Each number is 500 + 50 x the weight over the matrix's rms, rounded and kept within 0 to 999. Layers, rows and columns count from 0. Numbers have three digits each.

# down: layer 2 MLP down (transposed), 768x128, rms 0.238, rows 381-560, columns 0-31
# up: layer 2 MLP up, 768x128, rms 0.27, rows 382-561, columns 0-31
down381:419501373534580570490494479562501520500438562456630564528414556488496470461526549529448513507485
up382:451478544476420424534479413475527479517598514510451511489497461477432410480503487517536458462485
down382:576536566600527409454390580493510547413517535542500498557526501462468414546535536472486515415538
up383:471463441517503441485494536493481476478492537426499555449483449528504478517509486510516524500479
down383:447484474505540531520535457430550535579501430401538438447480467435551541463498492487458433498523
up384:535469575490414483499473419482515527522539486429446541471496392538447497488519509442480556522551
down384:551474521419479656480508555460428581494432474444550403470417458491512437564467400586491539417560
up385:461539479448481557458497472499549483562502481496469517493509465509524467441462489553412445590481
down385:529505439488455468496523525533550567541427491523540468534537568478382520483533452545473510516456
up386:476536368528474516429508382495436474488471434499468495481479515562470516463473493541498437519395
down386:457475544524532576513521541549517452532517634511533427551449568529500522347520460479510567537489
up387:483431467456481504544545517453507484505505524519461540538459479536468521499514534484462519520448
down387:469489580514520477513466494513526510540467578410401518527572560557484459569549498499514525468408
up388:666422506483526488397612604506531591464350537413481523414417491474526470492568513509453516559408
down388:497545465552531446521485423492499584506380576449476369486521490577493492430520522535594419572482
up389:431482456472452533504527486507556398477439542488556536492521512478502464523512513486501498544461
down389:479405507545482448453516568533480487518534546519470489418492449561604518473508529438522461537502
up390:474431584426512461549489451498452532476564542414483562479524464483396466589532501601556517425531
down390:482575477501378424466408518509525536542578523437581507507503582521478535507559552501535383525452
up391:404533515516461496499359422563528521479515482530560507532496542451531465501538513619492554456505
down391:512444530466548517510387526434469553503583530445530420528485566504546456601511507534489460409432
up392:495491528549403413556528454431479507427515562504522503630557567536482496382542536476512527475483
down392:520429483414567506481501513453515560434531483481420470593548571572475482407576378551613493513491
up393:512445514445520520554535499477528472475522488525465505450495467541463448507479492525545442493480
down393:472442502517523545508408536550407546430471577476524451509470518476568554515424567455538395585437
up394:461452478459500515525501483525472497481463543445538475489499484571511440491515475507506491497494
down394:526504505524493521534464518526481490475517515510464485531452516490487515467526451524524508560519
up395:593459505432480485569557621457617469581467511458551544562466494470449421423515534493477492473480
down395:506448460404489557449438606531556515438443591516553462414472521523409529474423555483503465486485
up396:573502582431441605538485467527472506432504499479456551473449483479470462488530570572380593550567
down396:620489554548475600572465492642552467479487489445576477545525480515517441525444579478432506457444
up397:505480520473487501498483523507471474516510539523482491435520435529484459412467487509543515527475
down397:479487538488559449460506530481538495501583557461440533559491516478540562553479548499488490514464
up398:457488476443491439498551495428529459532469495595388608470529438424494474424475481463444464488517
down398:479486426547565472444583483461545473525466511535506473458481603407479550509585474510490582392449
up399:482447481483432479546566561493482513419506512491447458474484476468404468472479542499438478525509
down399:485571510602562482570568391523551456420506519502566495533492468507643575437464511541529647489578
up400:491457487554472509493598502473535553401449632498452478488408448420476398538492505478404521545513
down400:494493506491412588497497455428441440443520440349478578399531416501433412549508405465563573505430
up401:493472513483483496489520484510520489495487513510512514505489495495496486484500494530461500518503
down401:489492503502507539517520535521479532491477455503503531509525495495525518523535480506534494498485
up402:442596509281474429466443482524491451433596488548454615552500599512602519407467529572419508506448
down402:552436601623450411589559523532655465532604515473416503589405476565621474554471432478545495402529
up403:467473482457482511515534487509506470519509512509518499506533493493485501488478511504487496515510
down403:511490515510521519491504542518528506491503502501497508517487503554486486480487493523509504500493
up404:462500532474481511451455454470517458518517500495510491490481497544475514463466522536469526457459
down404:563518461583542569579482492517452551480530494410531447505558511529469522471591400543535544515520
up405:378613513367412455498516578446472505491570498531463473558537522511534431443454551444441421533365
down405:403306372530572585529467521491515561517408426535522529570578548557486397468449427526473520486424
up406:563519484427464475466524497541302404535283526537460506429522555504548547517585564579444538554449
down406:539507511479527462459564465550466604541599507404551559603479494484513426470497557516571509486528
up407:450511522513520467537489535519524456489500528490543479503461480434493502468477527484501524455533
down407:475499462511525442426520461510563557541500528529486538555468486493532552493512495469539525577562
up408:518409495410420505619511539567474395521480526544487448527441420540468546441546586494411528525566
down408:567493515511464445537465480503542428558481477448589523498439489458430375522538572621512556460481
up409:447479576389372505501463509436485558522477541401552561589540432429463640491562442489549518665433
down409:561484582579550501521521542493524415599486430408496449495548513506479530525501506560477500496359
up410:512544519478580386521427589617551485432562448549396500541544521512455449509307453435551498407550
down410:581557503504599578447371418509516458499460505517575465483544451527549604552528520581534566454541
up411:510439486454501409402470433477538456565486559672323570458476441541603583544529460561503449511580
down411:564438490495532540528520558525517464481440470415468407547514502514489559537546396459523581468526
up412:425502543420465530518429522547498519515508545557489520465522517492471497471493503545490548565459
down412:475486548508522503487492503496473514475507491462454532516510477497525463566527547455420491506502
up413:478513498492498484492516523509491477467505505526490528477508508496497499517500503495483497511500
down413:533491533475511496482504485496502531504498496512514508514501512492466542516493509513518509477526
up414:523409556379487583548560454456489545498499548468527500611522545463570464384520442454485510500560
down414:521445615490532592451417540423510522394514447469504437473560587479542432437517409428481463491529
up415:450397493617650426460529559479416423632528481596482559541633489484481542520517552598490401520538
down415:476529552575560470541505462586435533430518524510409506422523567473505576526558511591537627444491
up416:453475518372535486435518557529473492455520555510468516505491485514550507483526511511509509543546
down416:537472521447552454461516454531505441557456484400524500468440646470436548531520519422575503522537
up417:458366598431531477455507413478530410614433506457519446521539480594516447483514573532506488503416
down417:472580463532446529537446568531517540396560527499444539498482476400482544499521421468503536511651
up418:471513592588532424562510495503571504518645566484500509583485632542532455477458473534497431568464
down418:576501531484552529552493468495534499432416393482450496574577509614584485551454552496521572422419
up419:436490510506502518468503452439496496440555596531512473483550482533488494502514512489480486543478
down419:558455506487540470507505404521493509457469491455514451492520529511459533421394470545455454467531
up420:507587481426493646400522472524485504390495447417502453522508540603399475398460450379561532511428
down420:483490445501469548521477558521467469518449485504349498543519490563510568486477438505385557513418
up421:443499537513448429466504438501483504515554571463506477477519404484609538476490531512472563390501
down421:503414431522513492447512630513380469518481532531578476507499546470476549503487537509463601475502
up422:527470636472464421555540514433582514564419511532419477379526550508514508460446526515503582479521
down422:562533452539470511553493458533552521559572543535515444402468581490513421454525429501594564446485
up423:503377527411479606467586468492464479451493607451595409551595494525555487545494512466545414542503
down423:522514552610565433584589539480494472498409398522527479576425481518429494530447484515496578439561
up424:523507528482564510473438510494489467515498624518513525531462462460529531430519480498456501551555
down424:517557572503509470511488549661579404563449511585519454372452501493400571491380544505549568480432
up425:482487507461522534454430466516474391506451429520545514452428584399570515550446522508425518506490
down425:564469466489529507415593471488529566471565503368547584458533509518613552499533441421513385463407
up426:448405492655432479437487464516505393494531590532532461528531437467538591441632494544547439529497
down426:478494537471544482568398534538691447457458554506584548536414604491498479519467511648555569502501
up427:543491513391442579457548420588385513453486440475550410566493492605435526344440492415465646470510
down427:491518521587479534440432510585390425509471416519373586541382497434461490446430478506418515515364
up428:472428493472482491539428497506550549485411500487354490347455420555520530466514494577523498591527
down428:585594506532528538580508540482504544567491409478487499498431587432513577459408435586489455446600
up429:488570499461533469504467635439528430574567550480582417455468422656500568513517496394630393523506
down429:548464589513455511586477593616453496510456556550451559497410581570507568480505534620461450490398
up430:413566454540471631348438534523593547479636466466462553582441546473445435522508511425626534539435
down430:458510537494382516459352447552425538575493523445470487465560555494540408484514537472588538509621
up431:486478510487490505471516498503485499508496527518498503487500487500485495492506499478481496498492
down431:515514499499512508510509510517512479498508507495487469507502521516507497481489467500496493523514
up432:448512478507522489488529497548501465499505511479521467536489496485439480507507490467467510495508
down432:521492497499526513539460434509487507513440461497568556372476467393530465483507552504525518458458
up433:500450494476462539507531416546578539539621569502571478598495450539509446531450535556522558601562
down433:531447495501557472496508537471525535417526522515492561648417556448527522549465476527525524480542
up434:473430467471506490465522523490502509510532512518510495481568487499516502481506483501474466561482
down434:503511537516508552473515514563480472497537471457512523459478457439548538443444535496520500428516
up435:544457484574461446486571478537526450469501635499486527569500542498594461434551506521530616468485
down435:561536495500507526473455485478507436534497412522506462540519586544569434549486536560442556481530
up436:390525457578529419524492476476566404604527501445485601457579492538452417565572599547516461459498
down436:465540565490577488503384450506503486542414481455553474439501502511408527553526417399557531541564
up437:407407554457458473570516510473530499473478504494426461432465553394453431477460425563473549487531
down437:598463457519532565570458485541422576490504475399513430357460558387534496452485469510507489468532
up438:390494526428585437581450457496457431510530543493480511494607494381505410491456456446438500513536
down438:458535473510598607520513503633484475499610512448469631577418513444490418533463481481482514440504
up439:527546469405529453538544614584482463441455570495485507524559423556508487507516545499537511422523
down439:552456610485439489462439377539475515504476369469514579556440583517471461515445408521476561419552
up440:497495499494477486478504519490521489522504531528521496510489478493499503494506504499464460503488
down440:508548496504545532526529487504505491470489488483515483466485528521488498517500473497501534497541
up441:542480500404524479520420501450583520431561505435419477473575435503548491490498418302519463469448
down441:522476443551526552566430451470490485480386412469530509480525400532429543463479423441501505418530
up442:485470495463475510520511484500482487510490511511457510506524480508502493507505522476497482476520
down442:485496480488556503480480502508527518479495527490519474485451498502480492522474477527482489467509
up443:482453484529424485530568419468495482525444377431627488611517459516403526480526393518550406458449
down443:543481594451565501536488453608587590334568472475480548511475503550515461390464635438390568412646
up444:443541413463452483419402578455509459464498533423562442492584442514572522459500455537495498615449
down444:506452523567480486412409455422422497520512479512559527542593573539530582507436448430489496456403
up445:493449563518396490550542464405510486467472627573498454470440462465420503498539528560518589474462
down445:597540339538517557442458549562491488438566445551548571537559556552397548531554447550439528523501
up446:397547564476545580560528473492502513453446517461480566410509604581522443473497517580550557544506
down446:580460596464427450555374489427473528412499432473501555467443449474607423453419539482653515536603
up447:477381494450501616505537469436500510519538455547490510581530431595570458568474496535448591519573
down447:440543547517521546538552591446472528479391449494500546453532510491574469378412452568420501512456
up448:510474453466472534536444586466598489536466569555460533586504437526469491457466482529448514541589
down448:542433499515527415470490502549515520486499492477593532477485516551490469524528530576366554501615
up449:470508513443487517537494459498510460574551530560457602542530441535486501540484522502497506476462
down449:569485479496552526543572526416515498456475472453558574568495480470521478464548513511491372527563
up450:410455471466543527505496482534460429517521575472594445467502568499471480440483502510469470520450
down450:417504520545508577555529582557530581549479452541533473559516556530513357483525462421587485549464
up451:439485496486466469451447503439533457526458465442528434474617537540483504478509459452444525544514
down451:534445508512536483462514570499458521507687466449504587448479577461408535528536476509485512491475
up452:536553562452476549495504497451393465390345510535477409455522631561470588430398440421446539539433
down452:515592578569555510533435537605440448540536498460494612469449472498458450428520522680520512566504
up453:487469546509511433553520463398444476482506510534544523612543510442518598500416477422475520547527
down453:601553539617487492460453508466468501495479416513485604464513585451562500542502528436487470504590
up454:441452471485492489523517455540517484466504507475470519503466509485506491462496517490493509526496
down454:545478486506524540523498522535521508490502516544483508429436483476494523500491450513500498495534
up455:451456621389450431437438594377533501361563554477419509427457484452381502507535533561444540538476
down455:455526552437407443612471469421524529564519451516490430567481559535543527555509535428415525545537
up456:591431648445538553504482432521469494473614490502429451547478426407564632584491397486522467526490
down456:475446527534561531569451550486518599501408471510570469511460519577534468500509548488565393490492
up457:512352502405477520531492520495573443513446501489452438415480387480559459594571611462519371557499
down457:512516613525568507381493538488301578444576471466593518501601496548528420594484497478435511488520
up458:533516438488535514514474472435516455419426553579496513455561446575418438474466421546417455442465
down458:530493460573539537483450536514521494519517525521549502401509553473502507554482570498542522393415
up459:435413452479548497488470461447494473493445487575521530532450504483444527492483545596498498418581
down459:588555530527472497522477526514520460505467557419476516420494518451552590492516523491519531432422
up460:465471488448494475518524519562475497439512542486503474528496481482499446514470537461512508538562
down460:516520494511510539499488574528490535494514462535465611505484554494491536453464490469540572422489
up461:475469484449426458520542447490464429454499551559555458458521525466490501506461511553508530464477
down461:465518491586566493523512440556477526446576412455557478547450555448512476527495496600555462414476
up462:462386554415596500574430412421498492436542545536488508468448539484507545432500494515468531592488
down462:546504484469517515431492532486513518503521496639537467521492413515471487436517527538513500564471
up463:508545520436482419483494493441433488505488502524482513529500483497415500535579479591535473547536
down463:538541473500506522507537449472429476532537515482565481548524542446508590428589501570467476512504
up464:398488446442453502565526404436524432524441543469609508472416554568554462435533582632450457573593
down464:491430539567505548443488489479496506634505490543472463380557502596434478518519501602548398478409
up465:474483475452462466366422382460525510403496507520550538511543466516583498492568310494531392588469
down465:486507545488520657509562448432496447540461483523527473470434472447436452493445421463526562435538
up466:565407622477503649551545490601486600464412440536525516471552415511592562418537571561548561472552
down466:437429615457577449571438441492378564441528489416428544534607414419487416424546527542564478500523
up467:494489502500525484505509456518495489481498513517504506461508484512518492505528500517522496504513
down467:524485485509525461547509485497494527487516514480530488538525485481541502530520521507471447436492
up468:480466505465532498528511500543490502510487534481492490484553459459490461508485539475473492538482
down468:563458496485518502494539502452514472464493505546504522500474512512508504480512467465460510511518
up469:457489538498502507550524557447495519411517510449499492478492474524519522502570451507511508458530
down469:545528541538600569496522506525440562428552517504472411611475448513554541564524499635560470531472
up470:614477608453554508517522532574476485624436495587562512538469543552473454532469542502457567495497
down470:548597499479555463414460480462553615418466526415520498573562552497479523529450504596528419522591
up471:434462485432567514554507523511518426482478523526509516505475519573430490529473574502479523503521
down471:525560484444573452493499429428441461502558506450536490532461533458441480605462455520513495475512
up472:496496486506491497484496492492496499501505489524523513506493490510475504488494505502491501510506
down472:507505522511507526518514519514500497491499530491480501501506501484512503494505505496501496482497
up473:487506498485515523504507512507480466486478502511500467466501511491517501492500499491508496525545
down473:554514522520514511498519479519511518475507534500503516500489516526492476492545498474485506481509
up474:469498544603504557438514544499548486486489535460435478502504458537620532408555503386636384543480
down474:575564523491479556436367502499456489463486377514538424557492465501566420500547434471573521392487
up475:486479497474464442489406472508530450515420534534485464437575531484492523538582470502472538475484
down475:596494505530494539564461495512482503480444444535550495412529610509491480524538575432491537506490
up476:513494447455502495464488461500516439487479484516572424506519483478466541452469516479447542514460
down476:530454544506451618468522439498557391605485505491514514568449461433462570519506464553473374596556
up477:471479473474499514498517480502508491497501517516500488512491483492505516492498494490501514493479
down477:535509491510498514502508517489515506515496487503499479486516501524488487523486499496535522512493
up478:461425499520386484558477524533510542428489538555537492541495483500489462535570526488532480427481
down478:554528546600497530568518540469482616443556546493587515526481517457573547582480548452567589497411
up479:484478507482488522499472510529492486490498537512486478485506512490501497469510507486504479522504
down479:496519500521513501503517496512501512505510494510495505521474509513519496539496494495465498491468
up480:496440519479442484557470481554555542620532545400517584431530465551412532399490486529572476525466
down480:456449562619503399481425532489451474571471520456521463413514478446543546499501535568589463401561
up481:443481507458487513465448383479455455487488535494572578503494542429433373449452483493507524492500
down481:562492436428558491391546516460479564616498615450500458520409490524509528541421573506548535529436
up482:547469570476410493562294497542545522493485522474591467556548545527474538472550499582500450463486
down482:536440544484471496442459544445404563521533519476547471517464569460485407514586462490513501402432
up483:466408514393421499546443408476554444438489615533450452519538543570445553419491447476366523494468
down483:581458491503548527452415534502465541555503596463428460564395549505543461454386499497447500523445
up484:502490505520498445469532488503538499486504517600482537519487466445588510424502498494460539558543
down484:535534517493615522570471528539531507480543485519495489578542586436504492501520405578606445533550
up485:458559530498439456539481497553576469512548520493596478483533490514454409603519607482480537573442
down485:556568497596598559504507406554507475514598533491576571389405591442445514603480578523602519531454
up486:489480487478490495494507503491510486483506509498485498490477502485486489504505507499475491518498
down486:499500524534491493481492498534510490466498493509472494554483486518527493491472525532477526520539
up487:512492508507493477532516479454495499508508523508518486510501499511486487462507477503508520510483
down487:506454481489481507442507514536479513485554475501504513479487502481501542531528502518502469518532
up488:530443386486524564388469543477410522477479486548471455511564456535486448434504459486497444518455
down488:473529550554543446485571430548506526649510440538444503406526621612539531541545465447521537501480
up489:488447488439482527547501456562532437513458541514555481519483475539500447476464529516509521577497
down489:511551564508519519530547472491454444430544489563489484480505442493435456550492508572465536439458
up490:508398445513609464552469454552564448644581513576542477519494443489503468556483603554504499477496
down490:488510428479392479540596437481506519478574520514540555423484465469445501406433419480488557451430
up491:390435474425518555576457605471567495504492486507598496602504545475482452496557612622455593406556
down491:584514526554542504510508520458387538456363570513572514499485567547439527491461539581570498424513
up492:489457547551480470506464531659561418432445510515474600502547448656527385541485543506552440623527
down492:513491573550504532460406512529596557394422492447480518489462524527521665593480498463469557562444
up493:459459496376510444451540394428458388462486448490451478542480450465476514427511536404454524530475
down493:508570496519528544559517531610527609437480502441439440566564508574418505419530471503583564506457
up494:513618534507489460465450497641513441543448531497520438438497479449449471487430445567537479453466
down494:543496495456484558548526517474517452514469484473343557497509458501489605602569557404457431420284
up495:362503484372463566616473447500473557507481505581539546431497548559566488534522467515600521487491
down495:485514378459490543423509502478489531483465435424369452515498532415403548592516520505475674455324
up496:465528521384436487485469499486555491535574569553473497504450502499518446489452557453369562510484
down496:466499537509497473479489493446484555564599591511555463440560513541540509510483427466566477441435
up497:441385509560493520525434587549516502430364446538450386568446547497503426422398577543534480483498
down497:489539507406541520454574511463513489550465615534480433476460504423482571464571550477522504557299
up498:519533493561452441577398567515548383451423491500546526621559525518473420485544491458511422475473
down498:518549570476519552526429534499578464572638546437569450399503435508413421484533599441533522516534
up499:539559561587510371529518549483573518502554519439514444372546435569415475686560536433547515569461
down499:524538583587484563485533476441601542526540412525630505439535543488513475522430546518499595478362
up500:459469510351421464528521422408556535501499480591541448549527500596473488419523649445459426521519
down500:519523546552511509501527539503436556575461511423576517522372497463406398492457522547605461493441
up501:496489580360484568457492396549626548506545469535444556490486418640523461499583547520543422533620
down501:590543511607481556472481558491404551479447550449578436537534564445545488475463563466452500522346
up502:479560500462434413427468528529445437518459439425608462585574563598511445450469530481506482517439
down502:592453479563485536601581589537441519455498538502496537540489537502443434528548502467591526509425
up503:497263478554465532518463468630514410556424464573549460490421482524486420513464470568486534515458
down503:520420442370546577408542448649465503459521461575484466481516521674562411386531455464547591476609
up504:496495507483486490502509504505508484484495504489507496487512508480502496491500513508484484509490
down504:524478460516504505491533477509526497483516507490513482517483495539491512479475500518505488502493
up505:514492485506518505532532505522523454499531522506460497523537465510504530535467482509449508518535
down505:534550491487537477501480525552468485495449443520505597428455455451565504385581491472544511552519
up506:398532527500524538548517579558531491445479553432556436489470518498473466492455434476497444555467
down506:566524468478416542486505497523606526561507493559452561457545567573529570461364485632510522446516
up507:571590513585373411584578648411550448451446501522465550521590472656437548415546495507532447599602
down507:554493461513578461614434488582388484506551419440403517442467439573593447469377597570520513515590
up508:453575491462517576426484383470519434474581504553599422586518560467520503458472521492444526416494
down508:566527511496552498464455510597589471484417519448546504490512482546510565630509560477574524515383
up509:481580525446368521550490426491518442462420544476449454466491589547447509511478507556537533590475
down509:562455580519562528370383570477424452528487495429578582530468539504562511431536500513537411500362
up510:476562495334440424582509497446555392530573544582590461476607587533511512476496645469417451508554
down510:538421558483559535480368444494475512582451511441544583551482551529460566518518557503516498440488
up511:479407540493438503496691552520562512530458558508513420479433431453452445434525435437439522523447
down511:449556507632499444529551409504537434569626446564569455465481501498618471494434523530446609438543
up512:480420511593450493406458472449574524490527546478610537465476541453481437605509495609417465403509
down512:516491567538598495509532425436489524412532475455539559463539563389636529521471444589510474366408
up513:484496482488486491572519491517488465449505510460484521499551502502451487541484519521483456550475
down513:515511558474549478498532539465484459490499558517470504493530455420513465498483482521438530516494
up514:434525529436513509614526415482672564480651593517595429510460421557484494493430588466467626472525
down514:540423573454629562502456504482492563563319482423564543552514529479543491510484489514549501589566
up515:524446484529504532530428431438657435524571525440504514461529446508544499491452570484543377624579
down515:464487472439450442496452478623427571499424496443517495424508388510439471497469470561591510489593
up516:400442522495488514510440437477416434430541514477469468492478549501453524480483519429480520397526
down516:505560554490503545422459530557505506517507466474459624558472505542526427543474559492519446453387
up517:494500517485468501518533554521506402534496539505524470545501531500459468497491486465465552489503
down517:527489548480515530560491466497545478458511453527503515503461480498509478489511480520479528552525
up518:500502516453441472422573452463471566573631585518524507489500435494433519496519433523429457395408
down518:564429566513466492482528541493619456499491625471585502456568541583499509494624583546617589533516
up519:522461600520486465482536585460495542522446499525479560515480492563550479454623430595424490530493
down519:550553519474454499537519423416529495455442598492425405539586617484511521509403496492539443466506
up520:509498515496493492489504516483490463500497503499480477497515485494496508501514505510500501505513
down520:495497504501509488518482494503513523510482512477490502502516518490493509500514495486490508501499
up521:522464484578444560396527471445530393483467551550482594650489461494409553566533366409427373443430
down521:586414410495539526456513426416584520513553472441458565492509599492431565573513534542516450532535
up522:559514548493376490497513489422501575583453503408532464546513625539420487475503597373551517597341
down522:569536542401552524415533504407437497429527536458525509515467526514504505423505399504468478478410
up523:481600513478566474517465604442532467490485473524475459618610398430561424454576490454439419586465
down523:544503523521451476527463425426439525423494549485506602588470499485527465477405478610526412561502
up524:446375536575492486591520485396496372551381516504516523405482483516412460519556462585527497596557
down524:431394497447548490486452518502430600489391389525544542498461477505509551569398591522433497524535
up525:471458504487485510550558506500529473496518524488485497498506461482472477502466523474489465525502
down525:472484400521500518529503470531470544561453498558452522533497505473493489487471524483542558466537
up526:378393456479483630460473518563472482489432529364473525622477490489443519521463487461614542526538
down526:568513453591499486518430490490452516513489431428606531451506502484497520467518521503558541374519
up527:370468550530354496625536445369594569500517417622485444556411547599447581470514529514476551554494
down527:534489492542423475514475490599459554489565485438420457623470465576446445464505530509445563566470
up528:529505549564537535573537531418552481505411526514591600552532491514511455481563363561397465584477
down528:449429520450585582519487466508531575443473448505495570514504528477511434561528550417494550506552
up529:484485507439473495466534457480480461479477557472501499431484533451470493489485530513445554524467
down529:496516436518483496513498540466490529504470515497559508518488523462525553495454498475513514549523
up530:439386424494430576524496431510577489507574519496552481636505587489484487495480412405567441481442
down530:565521466587522541567606458449493401530518347459477479635465445577575547546575501567547458532401
up531:529503503518466577542446480497539476510512435590508502560531473546481549446527591515492508553465
down531:539486541585486539517460548514470481492580508466567469385599461474472552512471465528599489444498
up532:511494417434495492477540515493469456490499529488566481522470525483468457500501427545534524487514
down532:511443548597523516432476491421517457441507463520504494515554547435497494519595467506514423563519
up533:502551539398424471525454551568548494454583505452476520545484522480478485479559397438474549518398
down533:594477531504550667485493545560517617456553477464491488543550511519451495533507442567563508469501
up534:387446458519481500401515484443509537510546526555502559578488537463568575504474409453512466570582
down534:563569456487496463513404460434434493530452473423575450551445594651529520565559514546535377539429
up535:462568449467470497597429460548508397461492420515633577484455579531553482531469487555424417530513
down535:579469484584515551473498449383497584479535539494484496549450460458576410482473487475399524563496
up536:362580536453485394552441606531517463552468537553438497512529494494529445511622437559446494528427
down536:536389484379525554520467568545523571440536499438516475501467510575498531513510511432501338543468
up537:518454485535440536605495499597424489560562557512544461375500548519466445460450459414426504485524
down537:537458512522509488568480528506438557457527501532444610448434418516501456468561516491532491389409
up538:495407520522454417556514515440498438506529522493444528551525518436406525445550557562544547489489
down538:585483495540518513442481491461536534460504643465530472618501490480507543445497538505576567511368
up539:521540568538512467518465493572541405476452580441518497557640390502480556588545541482480530455498
down539:514525387548597564457512538433527487585572443353495545493582501416359565532488530376567610398480
up540:449469552475555455465528416541567512527416496422519514456519541532438382461494460620598458574539
down540:607458548508537505499564587490449486507491459414567513456446465620559525589528475482571496594383
up541:450404428538475540458404413514562432548514543468542478651578460532487470443543599582456408583610
down541:565498554494494530520468611481512403487529524498588541515376490484415447525467593520569613623503
up542:556546516519551327632548484536447531513502406652527455661463454493499330444541475634503633412531
down542:534512504438514538447531473458534552478488447456470537475442515497548518519527541522464441492244
up543:490498500502482508511510526507501504460508541498503471502504487486471501511503505492488523496507
down543:543476522485515511503507480509516505502490490491498477514514482512508506505493510493511492496523
up544:511482482481491479505517484527487502492473519496528515507527489498462490508461492516480518488487
down544:478505474538505534463511487525515511487473500467490514536471490485507495525504489530525502488474
up545:475496531462496533492510523523458472502482529532481531512512468462449477512509491503503457557491
down545:520531552510503480452491464572540547476516473490475485537497501542450445495478491531491453552447
up546:497498515501519518493504489519489496470509507506485493498523494458494481470478514492477487528513
down546:462466485474483469486417515457438545446508496504489478503478505479485496499542496461502529532485
up547:409371496460399437509505505521509416419365569389514517433490511445586427431542569581526471517570
down547:547511572465508510499489526439523477499437564405495545547506504494521414526490540531585570541571
up548:479458467488516500495471541546537483479564580491470489508539462538457513462499473455502553536509
down548:484484542521549524495446542493522492605446463538595440470477461575530511532470497495515510455489
up549:454487522448464452519403522510527485461420513483519416552479557492531453484554514607464397493545
down549:493512644533454477472478526484483479492494563560541410484558524472550572642514487451500416533591
up550:427462454448528497577441479526514484480527481462448543488497506627545563570506530475434532504557
down550:569440515563471487350518530565489509436506558483475490479480534455580440464492461509536435522394
up551:471490475528549446510511471460456489454520517508489531490507497474515486449494509496496524535451
down551:575511484493575562566512452449459460393567517436468489472410435503550506541483470541525503502473
up552:498560592432530460516550460503499557444424574408546514491576347454574467414564583548488628540499
down552:511523533483478537457566433528538467611548406537441464501478481420536512596488578462466520548528
up553:304512623415479443491482489508472535481446578555443568495471543447547376486596581490482491523537
down553:479499565538526431545430407484430454485427520498468546456448550494506498484614527514443483531499
up554:458570450520540494509453525511526455483448437584463372535567562540426434394510547503484466519513
down554:574541489508544447388464527336563504627469548441370497540571550625531628498570497525496476463555
up555:488436524477454501527526478474507492402486528485500463519487476510454445495484498502499483542475
down555:513453535520504518494451513502475482496515575572485511376577547445578495555556544476612481470565
up556:479496501501493492504507503490500483515498495510517515495510501486505484495505480482488495519486
down556:515495510522482519487493540494489505490495490483499514490517494513512504508510504496518515509499
up557:481439470527453539403540485497432442453444557486437500444518339403566417479636409569381467447470
down557:521472606551444410521484576538512396544472515571553473498485445509488459477481421522439425490457
up558:406563496354500558516387493504462489522484487531490513430459417536512474571547487533488486464435
down558:496511516462551610558416570506450598545532589545453460510466500454476425431464478525528542535496
up559:507486483569478534440466411458528495579584519514478545578544493538496491432521475453522456512414
down559:496511506497477519529434529489470522396555425506475593536490501410515507475521510519459562513582
up560:445539549466431545629396491456602442486504431465471502465495467527549475429538570450433555449479
down560:539504469525430440507419472570452568528459503556540472598448521520510461489494496452645506528564
up561:442543519528502465508547409470532482493552526514552512540416434606564455430505544467502527551469